Weights of a small GPT-style language model, trained from scratch on English Wikipedia: 13 layers, 32M parameters.
Each number is 128 + 32 x the weight over its row's rms, rounded and kept within 0 to 255. Layers, rows and columns count from 0. The size above them is the row's rms in percent of the matrix's.

# layer 3 MLP gate, 832x320, rms 0.13, rows 517-545, columns 80-159
size [ 92  88  96  94 100  94  89 108 102  95  93  94 106  87 112 114  90 101  98  92  93  86 100 113 107 108 100  86 101]
[[137  60  57 136 119 123 154 113  74 145 111 135 122 184 166 148 122  71 122  95 106 116  98 129 133 130  94 112  58 125 133 125 118 106 104  55 121 135 183 122 120 113 127 150  84 156  89 110 146 199 142 138  84 105  97 174 118  80 137 105 101 115 109  82 176 136 108 164 163 137  84 178 144 129 186 141  92 141  53 148]
 [137 126 105 125 120  97 113 111 139  80 153 212 149  94 169  91 161 146 113 120 141 167 138 131 100 115 142 161 176 111 157 148 107 143 143 196 158 132  99  58 135 163 168 177 166 173 133 115 159 103 107 178 133 191 142  96  92  73 125 108 128 141 111 100 114 123  53 121 150  95 141 141  91 219 142 121 109 146 106 119]
 [ 64 141 109 155 168  98 133 139  94 123 144 182 169 113 123 104 144 120 100 117 179  61 151 124 131 109 153 150 132 101  90  98 134 147  80 153 137 187 121 144 102 120 116 115 148  99  62 113 123 131 128 147 123 121 124 113  56 128 130 162 141 122 132  83 142 177 144  65  53  90 120 159 168 150 114 132 165 113 155  95]
 [103 135 169 194 119 180  65 111 132  68 100  68 117 108  80 182 104 129 135 130 169 148 139 136 158 136 134  80 180 175 142  92 146 122  82  80  90 143 126 118 121 168 130  99 134  87 126 159 142 117 116 132 153 150  58 139 138 149 128 117 110 132 138 108 154 150 128 133 158 131 151 122 123 126  68 129  80 119 222 118]
 [137  72  90 115  94 182 118 127 130 126 103 150 107 131 107 149  92 115  83 120 142 131 168  96 134 138 115 161 120  72 124 165 173 106 126 111 163 164 203 161 138  40 110  95  53 146  97 150 142 209 115 106 115 139 109 143  94 144  86 176 124 127 160 144 114 178 125  94 157 151  92 140 170  65 132 152 167 140  92 155]
 [ 71 169 143 132  92 145 107 194 138 115  98 134 176 109 199 125 150 166 101  76 129 114 124 145 132 117  79 108 145 125 110 133 143  54 206 124  98 122 120 129 140  62 124 115  76 116 160 134 156 156 153 117 155 109  65  73  41 124 124 133 122  97 112 116 103 116  80 160 109 143 118  92 131 163 110  72 199 162 168 193]
 [124  70 103  79 105 132 167 122 192 127 135 113 118 120 117 116 139 109 173 116 135 121 132 177 141  99 166  67 131 175 118 115 192 183 128  85 116 137  88 133  93 185 152 126  65 106 107  87 132 202  87  81 104 138 112 163 138 112 108 114 109 153 124 142 143  95 158 151 118  98 149 145 103 136 113 151 105 128  96 130]
 [139 167 145 106 116 183 117  82 106 129 106 121 106 117  94 104 121 147 130  99  87 138  86 123 114 127 152 116 169 151  94 154 126 157 148 115 132 126 112 131  65 104  82 153  84 122 151 128 113  59 114 147  92  76 167 160  98 123  56 127  90 124 134 125  83 119 114 147 137 112  70  79 118  83 133 197 182 168 182 113]
 [110  96 104  39  90 201  89 116 157  80 104  92 190 139 119  71 167 222  91 125 162 103 115  99 131  73 131 178 149 174 117 123 117 109 148 107 123 188 167 169 123 121  79 163 109 205 167 129 109 152 124 158 154 152 155 141  83 112 134 121 180 191  99 156 149 110 167 137 165 165 107 126  66 183 113 145 164 144 180 133]
 [114  67 142 121  77 155 134 121  77 145 117  93 130 115 156 151 133 119  98 111 113  99 111 164  99 163 133 124 115 169  83 139 170 105 136  62 169 133 118 137 155 133 146 177 162 138  73 211 185 141 117 122 130 157 125 114 141 166 144 105 119 145 100 133 177 103 137 113 134 138 128  65 146 155 127 223 139 120  87 131]
 [111 140 155 122  88 144 135  97 140  66 113 116 149  77 141  98 117 144 175 156 160 153 141 111 135 150 112 133 126 163 130 120 144 101  60 128 170 163 142  97 120 131 177 170 125 160 152 150  88 120  86 127 100 161 140 189 129 151 120 166 103 122 158 151  97  96 156 116 136 174 106 168 113 157 155  61 115 174 111 118]
 [ 86  95 146 132 168  88 147 132 138  88 108 120 178 122 127 146 121  97 107 116 123 120 147 186 148 135  98  87 131  91  82 118  56  84 115 110 120 127 141 115 115 137  90 104 121 155 107 109 164 118 110 123 151 176  81  82  83 102  89  76 110  97 138  91 168  92 189  80 164 106 129 143  92 126 148 140 114 164 170 149]
 [ 87 141 128 138 130 133 222  83 104 164 106 104 194 137  76  43 145 151  87 100  95 152 109 107 180 158 128  97 170 123 124 145  97 103 108 166  98 129 132 149 127 174 131 180 144 105 135 128 108 118 176 115 127 143 183 108 114  76 117  77 134 104 113 104  77 148 133  27 128  92  76 109 128 211 148 177 128  79 175 167]
 [ 52  57  90 108 119 125 150  94 150 148 137  96 156 120  87 100 106 100 132 104 160  64 121 152 126 102  82 168 119 135  83  97 144 124 171 110  59  93 139  78 192  35 148 140 146 161  91 117  94 124 156 122 183 144 170 148 140  95 165  65 112 146  96 126  54 151  85 145 105  67 129 147 126 179 101 154 154 121 112 138]
 [167 129 117 161 101 131 132  97  85 105 165  73 165  94 147 157 151 114 133 140 190 124 137 181 148 152 127 126  74 125 107 136 150 151 113 143 126 126 110 125  91 144 161 129  77  95 123 103  60  87 165 140 157 183  84 113  69  91  70 114 133 139  94  74  98 146 127 143 130 137  74 133 146 119 138  77  87 174 182 149]
 [138  91 166 192 130 132 165 127 151  73  83 135 151 170 129 125  87 114 104 128  97 118  97  64  98 148  69 116 124 106  98  75 127 114  78 136  96 172 111 212 112 111  88 188 131 128 129 147 139 157 135 114 152 188 181 136 141 173 114 133 155 146 123 145 164  48 163 163 136 192  80 160 135  94 125 183 108 163 157 168]
 [ 78 141 106 126  86 149 111 157 178 134 151  96 140  85 111 168  84 180  89 116  85 151 175 107 173 101 126 110  78 115 194 150 110 160 136 178 171  98 168 107 114 128 134 115 119 110 155 132 142 101 117 102 135 139  89 108 130 185  87 144 147 118 131 197 105 166 138 128  76  86 112 118 137 144 101  83 120  97 130  96]
 [ 95  99 145 111 140 164 107  97 102 112 128 202 167 104  87  86 131 144 154 106  92 153 137 181 140 165 192 107 138  79 134 108 147 118 196 163 116 151  45 137 169 182 145 147 135 138 150 133 135 126 113  73 125 116 116 129 195 152 207 150  95 113 147 186 111 124 101 117 164  87 134 178 140 133 148 112 110 132 152 122]
 [143 120 168  70 142 169 148 150 118 142 200 157 140  83 138 174 161 127 125 121 165 162 114  85 155 121 155 144  80 134 138 159 169 147 124  70 120  92 133  55 134 146 169  94 134 180 131 159 113  94 129 143 102 104 142 172 103 144  76 122 136 100 124 127 159 164  83 106  69 184 109 105 124 106 147 126 168 124 111 128]
 [185 156 156 116 117 122 138 129 135 128 107 142 145 148 167 131 171 183 120 100 172 138  99 115 109 174 119 127 156 161  94 137 129 124 134 149 113  72  84 122 140 103 148  90  83 130  97 163 155  83 172 157 134  95 122 145 109 151 122 101 161 117 136 125 105 135 105 116 146 119 149  81 133 153 163  67 151 164 103 149]
 [111 135  82 114 165  79 120 168  90  92 100 122  58 123 112 148 149 164  97 137 152  91 178 134 130 135  89 136  88 121 136 141 161 124 180 161 118 141 166 164 180  89 133  94 122 182 155  58 107 119  85 135 149 156 144  83  76 160 130  98  76 185 159 158 147  71 192 121  97 137 144 104 122 161 120 142 176 144 102 169]
 [ 98 131 104  70 141 133 110 153 149 170  94 126  54  57 124  67 123 117 123 150 138 154 109 150 103 136 160 112 129 173 122 127 147 111 142 122 149 118  90 142 198 107 147  78  98 147 115 101 140 144 109 128 115 173 177  60 143 130  88 157 141 195 169 116  75 135 186 146  91  84 128  91  91 167 107 144 136 159 115 102]
 [115 137  60 113 146  29 107 118  87  95 124 138 118 102  63 153 187 111 119 173 100 198 166 122 111 167 153 147 158 118  99 164  97 122 138 128 117 129 112 121 100 160 127 104  77 165  98 124  97 137 117 100 185 149 207  67 142 154 119 122 136 168 125 123 128  93 107 144 100 151 120 144 154 191 135 123 159 161 139 130]
 [155 106 129  79 115 129 122 160  75 143 142 138 173 113 117 103 151 128  96  34 110 127 143 178 114 139 140 104  95 157  93 113  75 101 100 154  94 116 156 102  93  91 129 178 149  77 106 168  72 154 117  91 206 118 129 176  88 121 187 111 144 105 131 124 168 134 130 140  83 103 112  94 191 109 164 137 146 156 109 140]
 [128  95 116 151 109 163 139 118 135 114 106  96  86 107 187 147 133 139  88 119  62 142  97 119 143  99 161 137 103 220 125 138 146  96 100 144 148 171 161 128 163 139  87 134  91 142  86 161 166 141 165 109 132 163  81 154  74 150  71  81 117  76 139  89 175 156 108 168 131 152  58 191 125 141 136 118 128 148 175 123]
 [ 93 158 152 140 137 140 109 130 122 139 172 127 114 123 168  52 150  95 110 131 124  86 177 112 118 109 178 157 170 122 172 101 157 106  49 120 144 138  72 115  92 163 106 115 172  84 120 131 148 139  92  72 174 141 152 144 133  82 167 197 151 144  78 118 143  94 116 144 111 129 119 129 228 163 108  77  98 114 167  58]
 [114 158 116 154 121 117 127  79 109 110  89  91 102 135 123 144 155 111  65 179 108 165  39 140 167 155 111 129 154 173 115 167 139 109 118 114 115 155  68 107 164 102 145 132 173  89 156 172 132 163 124 149 136 112  64 165  94 109 139 169 166 133 167 115 125 158  84 124 123 141 171  86 151 137 196 126 108 126 145 135]
 [217 108 179 117 124 172 126 123 103 156 185 144  94 125 161 172  95 123 143 133 146 145 129 126 148  86 142  41 142 139  99 171 120 114  99  96 175 177 149 154  67 127 149  85 119 111 122  91 122 165 145 147 123 144 104 102 160  90 182 133 121 120 121 194 119  77 136 131  97 166 161 129 147 170 141  83 112 116 132 112]
 [156 154 122 114 103 112 178 205 131 119 145 124 106 153 117 125 127  54 172 156  79  90 120 160  75  98 195 112 195 149 116 108 128  73  87  74 127 142  83 187 133  52 122 104 150 101  98 160 108 122 111  88 137 151 138 110  98  83 133  75 125  96 101  73 109 128 115 168 115 185 115 118 147 127 169 105 107 149 138 110]]
# layer 3 MLP up, 832x320, rms 0.129, rows 517-544, columns 80-159
size [ 89  99  90  90 100  91  86 101  95  86  90  95 103  85 136 101  89  93  97  90  95  88  99 110  99 100  99  86]
[[141  81 125 186 106 134 127 125  93 129 112 137 115 140 113 180 112 133 142  90 164 130 115 167 165 145 122  85 115 134 118 140 114 105  56 124 153 129 139 141  89 136 119 117 127 146 128 150 168 127 140 118  88 112 143  97 138 119 159 136  89 152  82 118 186  77 137 134 119 159 120 111 154 133 146 194  84 135  87 201]
 [136 128 109  80 139  96 122 140 130 116 114 101 110  98  73 118 104  63  86 130 193 111 116  84 176 194 101 128 143 133 125 138 127  98 158 102 166 175  65 155  81  68 104 203 119 130 108 124 161 152 139 193 159 130 124 154 102 180 110 167 192 143 107 177 146 112 113 119  90 121 175 146 146 118  98 142 133  75 192 174]
 [140 148 106  90 133 158 128 147 152  97 128  95 134 100 145 162 143 124 120 144  97 195 126 123 180 122 143 120 109 168 137 157 169  80 121  93  89  66 118 116 104 175 121 154  94 114 132 135 147 135 136 165 145 130  67 142 170 120 139 135 139 150 146 163 137 134 136 145 155 154  94 123 115 163 133  99 167  96 140 169]
 [183 125 125 109 141 102 194 132 154 150 148 131 193 121 129 102 128 134 175  93 101 123 130 162 133 137 137 165  73 108 145 184 107 132 166 135 172 136 143 138 150  95  95 116 129 158 102  73 178 116 168 194 111  83 178  95  71 135 139 144 154 108 121 140 143  69 164 145  72 129 108 127  89 161 152 157 163  96  50 122]
 [161  86 143 162 160  97 196 126 170  51 117 179 147  82 123 125 141 118 150 141 132 126 116 166 109 139 169 107 125 151 163 172 100 105 144 147 130 171  69 105 153 129 163 173 161 127 208 154 157  88 161 106 131  61 172  98  90  95 125 123  96  95 118 144 142  94 147 144  81 116  85 167  70 184  34  93 153 102 136 142]
 [105 121 130 133 117 133 128 158 147 130  78 120 146 129 181 144 161 141 101  99 143 100 148 170 119 118  94  65 141  87 135 145 145  70 160 149 119 123 151 142 122  99 151 113  49 101 135 147 104 170 117 132 171 164  81 105  82 136 135 103 125 125 173  88 114 135  73 175 159 164 120  73 148 141  83  73 121 167 157 144]
 [167 133 120 140 127 115 145 123 114 112 122 108 162  82 119  42 134 133  87 176 127 112 166 171 110 105  85 157 115  53 139 214 122 108 102 140 137 149 134  94 120 140  99 160 165 105 113 101 104  88 111 118 132 141 168  85 145  97 136 116 117 119 155 115 131 179  84  82 129 144 157 133  71 110 123  63 124 108  92 102]
 [106 151 100  85  97 148 102 167 163 178 128 102  94 128  83 134 142 122 192 175 132 103 133 105 120 126 191 113 112 175 104  61 111 193 169 128 153 120 130 157  42 144 136 131  80 153 102 152 112  90 136 212  68 108 161 176 137 148  74 130 115 115 145  71  87  90 120 156 125 177  81 138 140 141  87 144 177 110 129 122]
 [129 136  98 163 155  90  96 141  71 130 105 134  96  88 196 154 140 139 111  71 143 105 161 132 167 116  68  82  88 167 136 158 142 115 153 134 163  90 143 104 182 115 176 106 131 159 134 189  66 110  90 162 173 118 164 103 106  93 103 120 168 118 146  89  73 138 115 113 133 135 119 121 166 100 138 123 141 146 102  62]
 [131 163 121 116  80 168  71 128 105 123 140 169 179 138 101  31  99 136 138 135  60 113  99  95 138 107 139 117  77 116 161  73 177  82 116 123  95 118 135 112 153 114 156 123  88 112 135  80  78 219  75 134 187 189  83 119 140 118 131 168 119 113 147 140 167 185 147 134  89 157  93 114 150 180 170  95  71  77 129 150]
 [160 198 120  82 120 113  97 134 108 106 162 123 127 138 141 121 164 114 169 116 118 172 172 142 170 152 142  90 126 114 158 112 174 124 147 121  96 138 139 138 138 153  97 149 185 126 168  65 112 107 156 143 130 172 115 136 151 126 136 155 142 110 187 124 138 105  75 128 150 118 138 112 157 116 106  60 107 122 156 145]
 [ 58 116 164  70 163  66 113 102  94 122 144  82 188 123  97 133 140  68 134  94  80  71 162 165 138 129 122 134 111 101 120 155 107  67 145 134 150 134 138 127  84  88 110  65  93 144 142 134 149 139 184 100  91 126 121 141 167 131  91  77 154  81 115 118 173  47  84 126 130  84  97 144 134  83  92 155 161 106 139 156]
 [136 105 116 109 157 150 201 139 107  78 162 122 186 130 103 101 101 217 135  99 146 135 154 207 105 138 140 129 114 161  86 114 164 155 153 110 127  95  87 117 174  74 111 151  79 142 129  82 132 145 153 134  90 128 110 122 144  83 141 145  67 136 127  94 147 132 125  85 153 139 133 149  89  79 159 146 160 133 104  80]
 [ 96  64 140 139 148 132 154 126 133 179 119 106 103 180  87 125 159 115 130 140 161  78 175  94 109 139  95 120 119 129 120 117 106 160 161 162  97 111 134 133 155  84 144 113 157 126  93  89 151 139 138  99  56 112 120  79 150  48 136 117  94 136 101 112 139 129  99 151 119 118 147 122 122 123  94 126 107 149 161 138]
 [138  90 146 160  48 100  99  90 202 129 118 129 113 106 113 127 136  94 110 124 134 106 115 110 133 186 120 138  71 103 156 108 114 148  85  97 104 106 150 160 142 101  87 103 130 131 114  91  70 194 177 142 144 159 144 117  92  74 113 120 113 199  61 106 120  86 166 140 182 110 110 128 157 127 140 151 126 148 163 122]
 [108 186 119 131 109 111  80 138 166 110 133 146 101 104  89 194 170 152 112 105 173 149 180 160  99 122 106 119 111 112 196 165  77 122 154 121 108 135 140  46 101 139 181 109 133 126 125  64  95 114 127  68  46  56  54 103 133  88 146 131 133 131 129 127 130 163  78  96 113 135 134  88  66 183 142  95 112  61 111 123]
 [126 120  97 116 134 116 119 166 149 125 123  67 107  98  80  99 154  79 140  66 136  84 106 150 109 143 101 138 103 147 128 136 157 107 159 115  94 137  45 177 163 177  63 131 114 189 119 107 177  88  84 132  63  90 130 149 208  94 151 130 143  99 128 139 158 121 144 116 112 141 115 161  79 179 152 215 166  92 125 123]
 [129 133  85 160 154  90 100 134 165 138 150 197 182 150 119 104 129  98 102 135 169 163 102 176 109 169 151  78 151  95 150 108 157 113 130 136  78 140  91 149  82 151  64  88 160 119 143 112  67 120 120  95 206 126 132 142 124  64 158 149 174 130 175 137 153 162 197 102 119 129  89 179 122 142 117 169 148 170 135 149]
 [152 152 146 154 117  98 143 142  88  86 104 132  91 168 174 107 130 110 106  64 119 100 103 196 175 123 107 125 150 102 113  17  95 150 117 115 166 154  92 181 132  69 151 137 176 115 152 125 119 208 102 159 141 138 113 104 163 137 127  78 125 110 159 159 112  76 157 123 211  82  84 114 122 140 140 150 160 124 125 107]
 [100 106 116 142 161 139 152 144  78  96  86 118 137 160 109 127 172 156 184 111 151  82 174 137  45 116 140 145 118 183 161  62 155 159 133 105 110 144  93  55 144 130 132 155 112  73 138 101 134  87  78 135 160 110 101 118 169 149 154 128 148 136  91 152 156 158 136 151 102  84 192 117 141 163  93 158 143  93 175  63]
 [140 129 158 107 144 157 180 156 136 171 110 179 105 198 144 113  94 152 116 181 146 131  86 130  93 135  71 145 140 142 108  72 101 119 132 151 100 131  59  95 106  73  68  64 112  89  92 162 113  66 154 139 101 168 160 161 126 144 149 199 153  77 129 181 132 124 121 136 111 154 152 110  92 158 124 181 195 153 120 140]
 [159  88 141 170  92 100 188 134 130 149 101 181  99 165 185 212 146 165  82 126 173  45 123 102 133  91 179 131 152 164 105  90 146 117 142 167 111  73 105 150 145  52 160 113  87 134 135 136 110 129 119 150 123 117 131 151 159 150 140 168  76 148  83 160 127  68 163  90 146 152 159 142 114  90 148 150 125 186 103 141]
 [134 147 182 161 141 121 119 141 133 146 118 133 146 137  82 108 148 118 184 179 101 153 112 166 128 129 134  67 149 129 180 136 119 108 127 184 172 174 136 106 149 150  92 134 155 126 176 134 104 121 127 117 111 129 123 165 120  93 129 131 113 103 150 139 122  66 116  94 137 114 115 174 112  90 104 121 120 167 168  85]
 [109 166 164 187 137 104 116 143 175 133 141 100 107 180 174 140 103 155 136 211 102 131  97  88 153  99 117 111 143 131 122 178  75 152 114 129 133 141 149 169 173 137 114  90  88 172 171  81 142  99 111 153  72 124 131  96 150 151  92 137  96 171 125 148 109 114  93 124 178 153 153 102  73 118  89 131 127 126 154  98]
 [152 160 141  99 166 104 102 131 123 113 173 177 155 115 117 124 194 154 109 125 194 118 139 113 155 151 107  97  78  80 156 127  90  76 180 172 115 147 108 118 134 187 214 125 153 154 197  88 111 112 129 154  93  98 131 137 182 143 124 170 100 108  70 153 156 120 123  80  69 142 125 145 163 124 168 133 172 132  87 126]
 [145 140  87 160 146  96 175  86 134 120 126 150  66 161 105 138 117 125 175 152 109 115 128 147 131 139 118  86 161 137  51 136 111 145 184 158 152 126  97 132 128  93  80 127 139 133 150 113 144 108 139 151 152  82 140 117 149 164 109 112 158 100 137 148  90  97 201 158 177 151 137 138  53  80 155 169 155  90 127 140]
 [121 162 123 190 161 124  90 127 103 134 116 135 136 106 111 125 126 156  97 120 110 181  74 152 109 113 115 180  98 209 115 192  98 122 174 162  87  90 169 149 132  95 131 210 180 108  78 134 120 143  85 104 113 134 144 160 116  91 121 126 117  59 125 163 128  97 161 111 171 132 112  97 154 143 160 144 133 111 134 138]
 [113 181 119 122 148  83 133 106 187 122 123 159 128 144 132  79 132 147 172 115 143 143 109 114 154 165 147 122 132 110 169  81 109 148 145 147 109 155 126 141 221 121  84 191  95 125 146 207 109  87 106 147  96 110 126 123 100 167 130 100 121 107 139 121 170 124 164 149 114  86 130 122 142  98 121 133 100  96 109 133]]
# layer 3 MLP down (transposed), 832x320, rms 0.118, rows 517-544, columns 80-159
size [ 92 101  92  96  96  93  97 103  97  92  93  95  99  98  96 101  98 102  99  97  98  97 103  97 103 102  97  93]
[[105 160 114 116 128  92 150  68 135  72 111 146 172 138 119 106 124 161  88  82 126  98  84 104 165 165 121 122 178 163 109 166  93 152  89 120 208 141 126 102 124 156 114 130 130 119 101  94  42 129 140  54  32 123 149 176 121 119  81 113  92  99 148 163 161  79  96 104 203 125 150 112 153 175 115 144 103 121 120 116]
 [116 121 118 104  89 156 123 118  77 143 177 190 137 138  97 120 133 157 109  94  88 147 107 124  75 113 194 144 137 127 144 146 143 209 149 158 152  85 125 148 137 218 137 184 141 185  91 153 184 112 124 136 124 169 104 136 120 119 143 129 117 119 138  79 148 163  98 143 193 114 133 136 138 163 130 160 170 142 154 106]
 [165 197 105 120 124 142  82 146  38 111 100 132 152 115 171 124 102 123 133 152 135 125  77 151  94 101 130 125 124  78 106 168 124 164 105 102 107 125 121 161 124 104 152 136 157 137 119  99 186 122 128  56  93 192 121  57 133 146 190 172 174 116 137 116 127 118 120 116  86 122 108 126 138 142 133 157 104 122 100 124]
 [111 113 108 124 124  70 194 148 145 145 133 157 113  96 167  78 160 111 120 104 103  88 135 162  61 165 125 134 101 111 164 205 121 123 169 157 171 120 178 133 134 120  88 111  83 100 132 112 121 118 143 140 150 171 153 133 147  63 158 118 164 128  97 175 116 143 118 160 133  91  92 140  80 126 183 113 163 167 115 131]
 [152 133 154  97 139 103 157 131 138  84 104 130 125 115 131 147 121 115 163 127 106 193  86 107 116 185 127 101 113 124 154 109  99  98  75 115 169 174 125  92 142 107 194 100 159 107 185 150  97 100 125  93 124  96 104  76 128 115 141 129 108  75 113 165 169 125 113 128 101 118  83 111 104 196 169 114 157 125 121  95]
 [ 76  90 184  89  95 128 121 157 175 120 134 143  94  97 196 116 116 164 140 120  88  95 136 116 167 137 102  83 163  76 123 128 146 112 205 152 151 174 118  89 164 127  70 146 106 158 153 116  94 133  64 159  97  80  90 173  85 145 148 174  83 137  77 105 128 114  88 124  81 118 149 116 123 168 105 108 114 127 111 172]
 [137 170 112 172 135  76 118  79 143 155 114  95 122 136 157 116 117 180 130 127 173 116 164 129 105 144 103 172 132 110  85 112  98 131 115  85  92 128 108 103 138  99  55 193 128  99 134 119 178 133 128  83 107 165 146 122  92 178 127 151 113  77 117 137 158 151 132 165  91 117  95  95 144 184 125 105  69 157 166 141]
 [179 108 162  77 136 130  73 110 106  61 147 111 104 169 135 125 140 122 182 155 117  60 122  79 104  78 169 134 132 173 118 138 152 168 128 156 121  76 151  53 102 137 134 162 125 165 130  97 112 110 151 142 125 124 165 164 143 101  82 174 103 134 133 145  88  85  98 159 110 102  88 151 146 130 104 161 153 195 175 135]
 [165 142  61 213 119 115 121 177  77 184 117 128 126 188  90 168 142 137 178 153 141 109 181 177 170 137  95  32 112 144 158 120 157 164 152 157 116  96 129 136 115  95 176 133 132  89  91  98 130 176 154 131  65 121 167 103 191  95 124 165 118 136 111 106 104 146 115 132  90  85  73 127 131  92 112 109 106  59 112 158]
 [157 115 105 132  83 151 114 167 108 117 135 181 152 194 103 109 135 137  88 101 102 113 135 105  88 101 128 142  20 120 126  57 147  98 128  70 138 102 141 180 140 117  82 124 148  66 134 149 153 152 139 126 183 138  65 134 201 120 133 162 150 164 125 170 130 111 181 119 147  86 115 106 173 177 110 171 123 159 131 132]
 [141 141 100 157 167  58  95 105 114 165  99  73 132 127 124 102 160 124 117 155  99 118 141 145 144 125 174 108 119  88 110 123 140 131 166 110  74  96 111 122 136 112  77 119 110 147 141 109 106 106 159 143 109 107 137 124 122  75  84  56  96 130 109 148 145  81  76 144 208 117 145 117 147 160 195 125 158 161 123 138]
 [106 109  78 153 137  62 145  61 122 127  82 115 204 133 147 129 133 146 118 122 113 118 164 131 186 147 117  98 142 139 156 103  76  70 176 124  75 139 142 128 144  38  93 115 116 152 123 154 142 149 140 108 120 188 151 155  97 115 111  50 151 102 141 127 179  29 155 101 128  95 133 154 122 125 131 148 135 122  96 142]
 [124 119  91  95 201 140 150 159 114 110 135  70 168 111  98  96  86 162 110 139 150 137 121 127  74  82  96 131 141 132 141 100 186 148 139 172 176  88  99 139 134  92 126 123 150 181  96 106 144 136  93 107 104 112 138 115 139 126 133 146 116  87 107  53 153  91 114 136 102 138 181 126 127 110  72  87 120 109 155 115]
 [122 131  69 191 113 148 117 130 128 122 108  48 170 126  97 134 169 125 166 188  85  90 115 194 157 138 158  69 114 107 121 132 140  88 112 137  66 146 146 110 139  68  80  77  47 147 102 183 148 121 128 113 127  76 105 177 116 113 157 161 151 139  94 115 105 173 108  91 157 106 182 121 114 138 124 103 120 101 160 106]
 [ 69 152 104 115 198 176 113 167 107 124  93  95 157 190 159 105 127 140 140 117  99 156 137 129 131 107 144 118 177 144 158 147 104 107 147 146 120 159 128  70 162 137 120  94 137 150 133 158 170  97 102 106 124  75 143 111 130 145 168 122  99  56 188 156 113 144 119  99  55 118 144 129  71 136 101 129 161 105 121 125]
 [136 155 101  96 104  79 160 164 118 203 112 117  88  72  79 133 135 200 135 100 173 187 126 198 155 143 146 102 101 170 145 159 130 148 130 156 130 154 157  68 138 147 166  89  57 143 175 125  64  97 102 139  60 149  72 131 150  92 103  20 129 123 141 129 105 113 123 133 147 104 148 113 115 165 147 105  82  89 191 163]
 [149 148 144 121 134 120 146  95 102 179 101 145 111  82 112 144 103 100 127 117 104 158 144 145 119 132 182 153 170 138 120 131 198 103 100  85 123 116 175 179 105  98 161 109  81 116 113 165  73 148  85 101 144 143 115 170 110 177 134 175  88  84 140 138  82 114  46 159 110 113 100 143 125 157  89 147 113 141 123  95]
 [106  89 133 136 182  77 113 111 142 154 168  89 111 126 115 155 117 145 134 120 185 190 105  79 165  61  97 106  92 150 127 145 134 101 140  53 139 142 143  83  79 116 144 111 113 190  86 169 204 157 140 145 146 149 126 129 166 136  75 121 137  91 126 133 140 106 114 172 108 162  88 162 102 100 125 101 126 143 140 118]
 [136  86 132  90 151 108 150 151 152 146 170 178 149  76  97 189 134 155 158 126 107 159  66  64 141 139 128  88 101 145 123 201 100 130 103  80 112 122 170  84  78 199 127  85 144 157  97  83 125  90 137  65 101 137 100 125 165 145 123 120 165 119  93  59 138 172 141 128  57 161 149 132 102 124 102  90 115 184 123 140]
 [144 152 134 203 140 139  74 122 173 133 102 136 178 114 150 144 128 209 143 109 105 213 100 145 128 174  91 124 140 129 153 198 126 181 111 135 137 106 156 128 109 136 157  97 114 137 124 122 143 124 155 119 104 108 101 148 104  39  72 131 156 132 113 110  91 189 129  94 123 117 152  84  95 108 125  70 142 193 153 133]
 [125 139 178 115 173 130 157 185 129 157 120 118 122 136 165  84 105 120  81 153 122 145 154 172  99 110  78  96 110 158 111  81 109 112 112 135  89 116  38 153 109 166  66  89 112 152 130 124 138  68 127 123 105 121  98 153 124 163 123 142 153  72 168 158 134  82 147 138 111 190 147 145  92 177  93 126 107  85 137 119]
 [111  97 133 113 104  84 104 128 147 159 106 143 174 113 148 135 119 127  98 121 159 145 142 147 157 104 160 151  95 205 122  78 100  62 124 159 139 138 148 120 156  86 162 132  79 131 110 143 151 126 127 130 101 101 186 112 157 128  82 130 127 153 158  93  82 121 177 100 205  58 169 147  90 182 124 139 137 151  88 110]
 [193 115 121 153 162 141  99 164 122  87  82 114 134  79 154 125 121 126 163 187  93  95 142 110 106 129  81 150 151  97 102 181 134 106 113 145 154 138 152 157 159 145 123 127 125  95 197 161 144 129 178 147 150 127 157 182 175  69 135 160 121 178 117  94 145  90 150 156  56 117 117  99 125 127  80  62  92 144 171 156]
 [108 112 123 129 119 133 108 149 135 106 122  98 116  90  86 144 156 130 149 195 160 138 115  95 147  76 123  95 117 137 152 147  86 170 113 108 141 100 166 151 103 104 164 143 142 148 137 169 102 116 173 119 178 133  95 113 144 135 159 131  97 120 158 126 164  88 148 144 146 112 119 167 129 103 119  76 112 117 112 133]
 [ 82 100 119 115 127 171 138 149 131 148 107 104 158 152 111 117 128  93  94 112 149 155 177 145 120 183 148  66 152 111 127 175 143 106 124  73 114 122 141 127 147 102  49  99 146 159 113  62 103  90  77 170 157 107 114  90 126 115 134 137 129  80 162 123  73 108  51 114  70  88 169 153 128 104  92 144 116 151  90 143]
 [109 150 136 166 127 125 157 128 128 122 175  71 128 131 134  82 162  68  78  65  96  72 133 101 110 117 142  97 142 100 189 126 121 130  72  66 128 127 114 119 127 186 152 112 114 111 128 157 147 164 109 131 107 169 149 141  95  79 188 158 117 124 115 149 115 104 103 160  86 147 127  96 186 176 124 102 192  97 101  80]
 [100 144 113 136 153 114 100  95 150 144 164  85 162 150  80  82 139 137 116  86 129 121 155  88  83 114  71 111 125 127 107 135  80 112 170 132 107 107 137 196 167 169 120 180 143 140 142 134 144 128  67 113  65  91  86 178 118 131 122 168  44 131 132 162 107 150  88 150 130  87 106 178 175 106  94  92 138 103 175 109]
 [142 188 114 127 144 101 127 150 102 122 153 131 141 203 150  89 112 109 156 110 112 158 128 183 101 172 205 172 164 110 137  85 181  63 145 131 103 185 152 152 178 107 106 158 121 149 104 140 155 145 127 155 135 141 174 140 119 153 119 123 184  82 140 101 166 162  86 117 141 102  83 131  60 132 118 194 117 120 172 135]]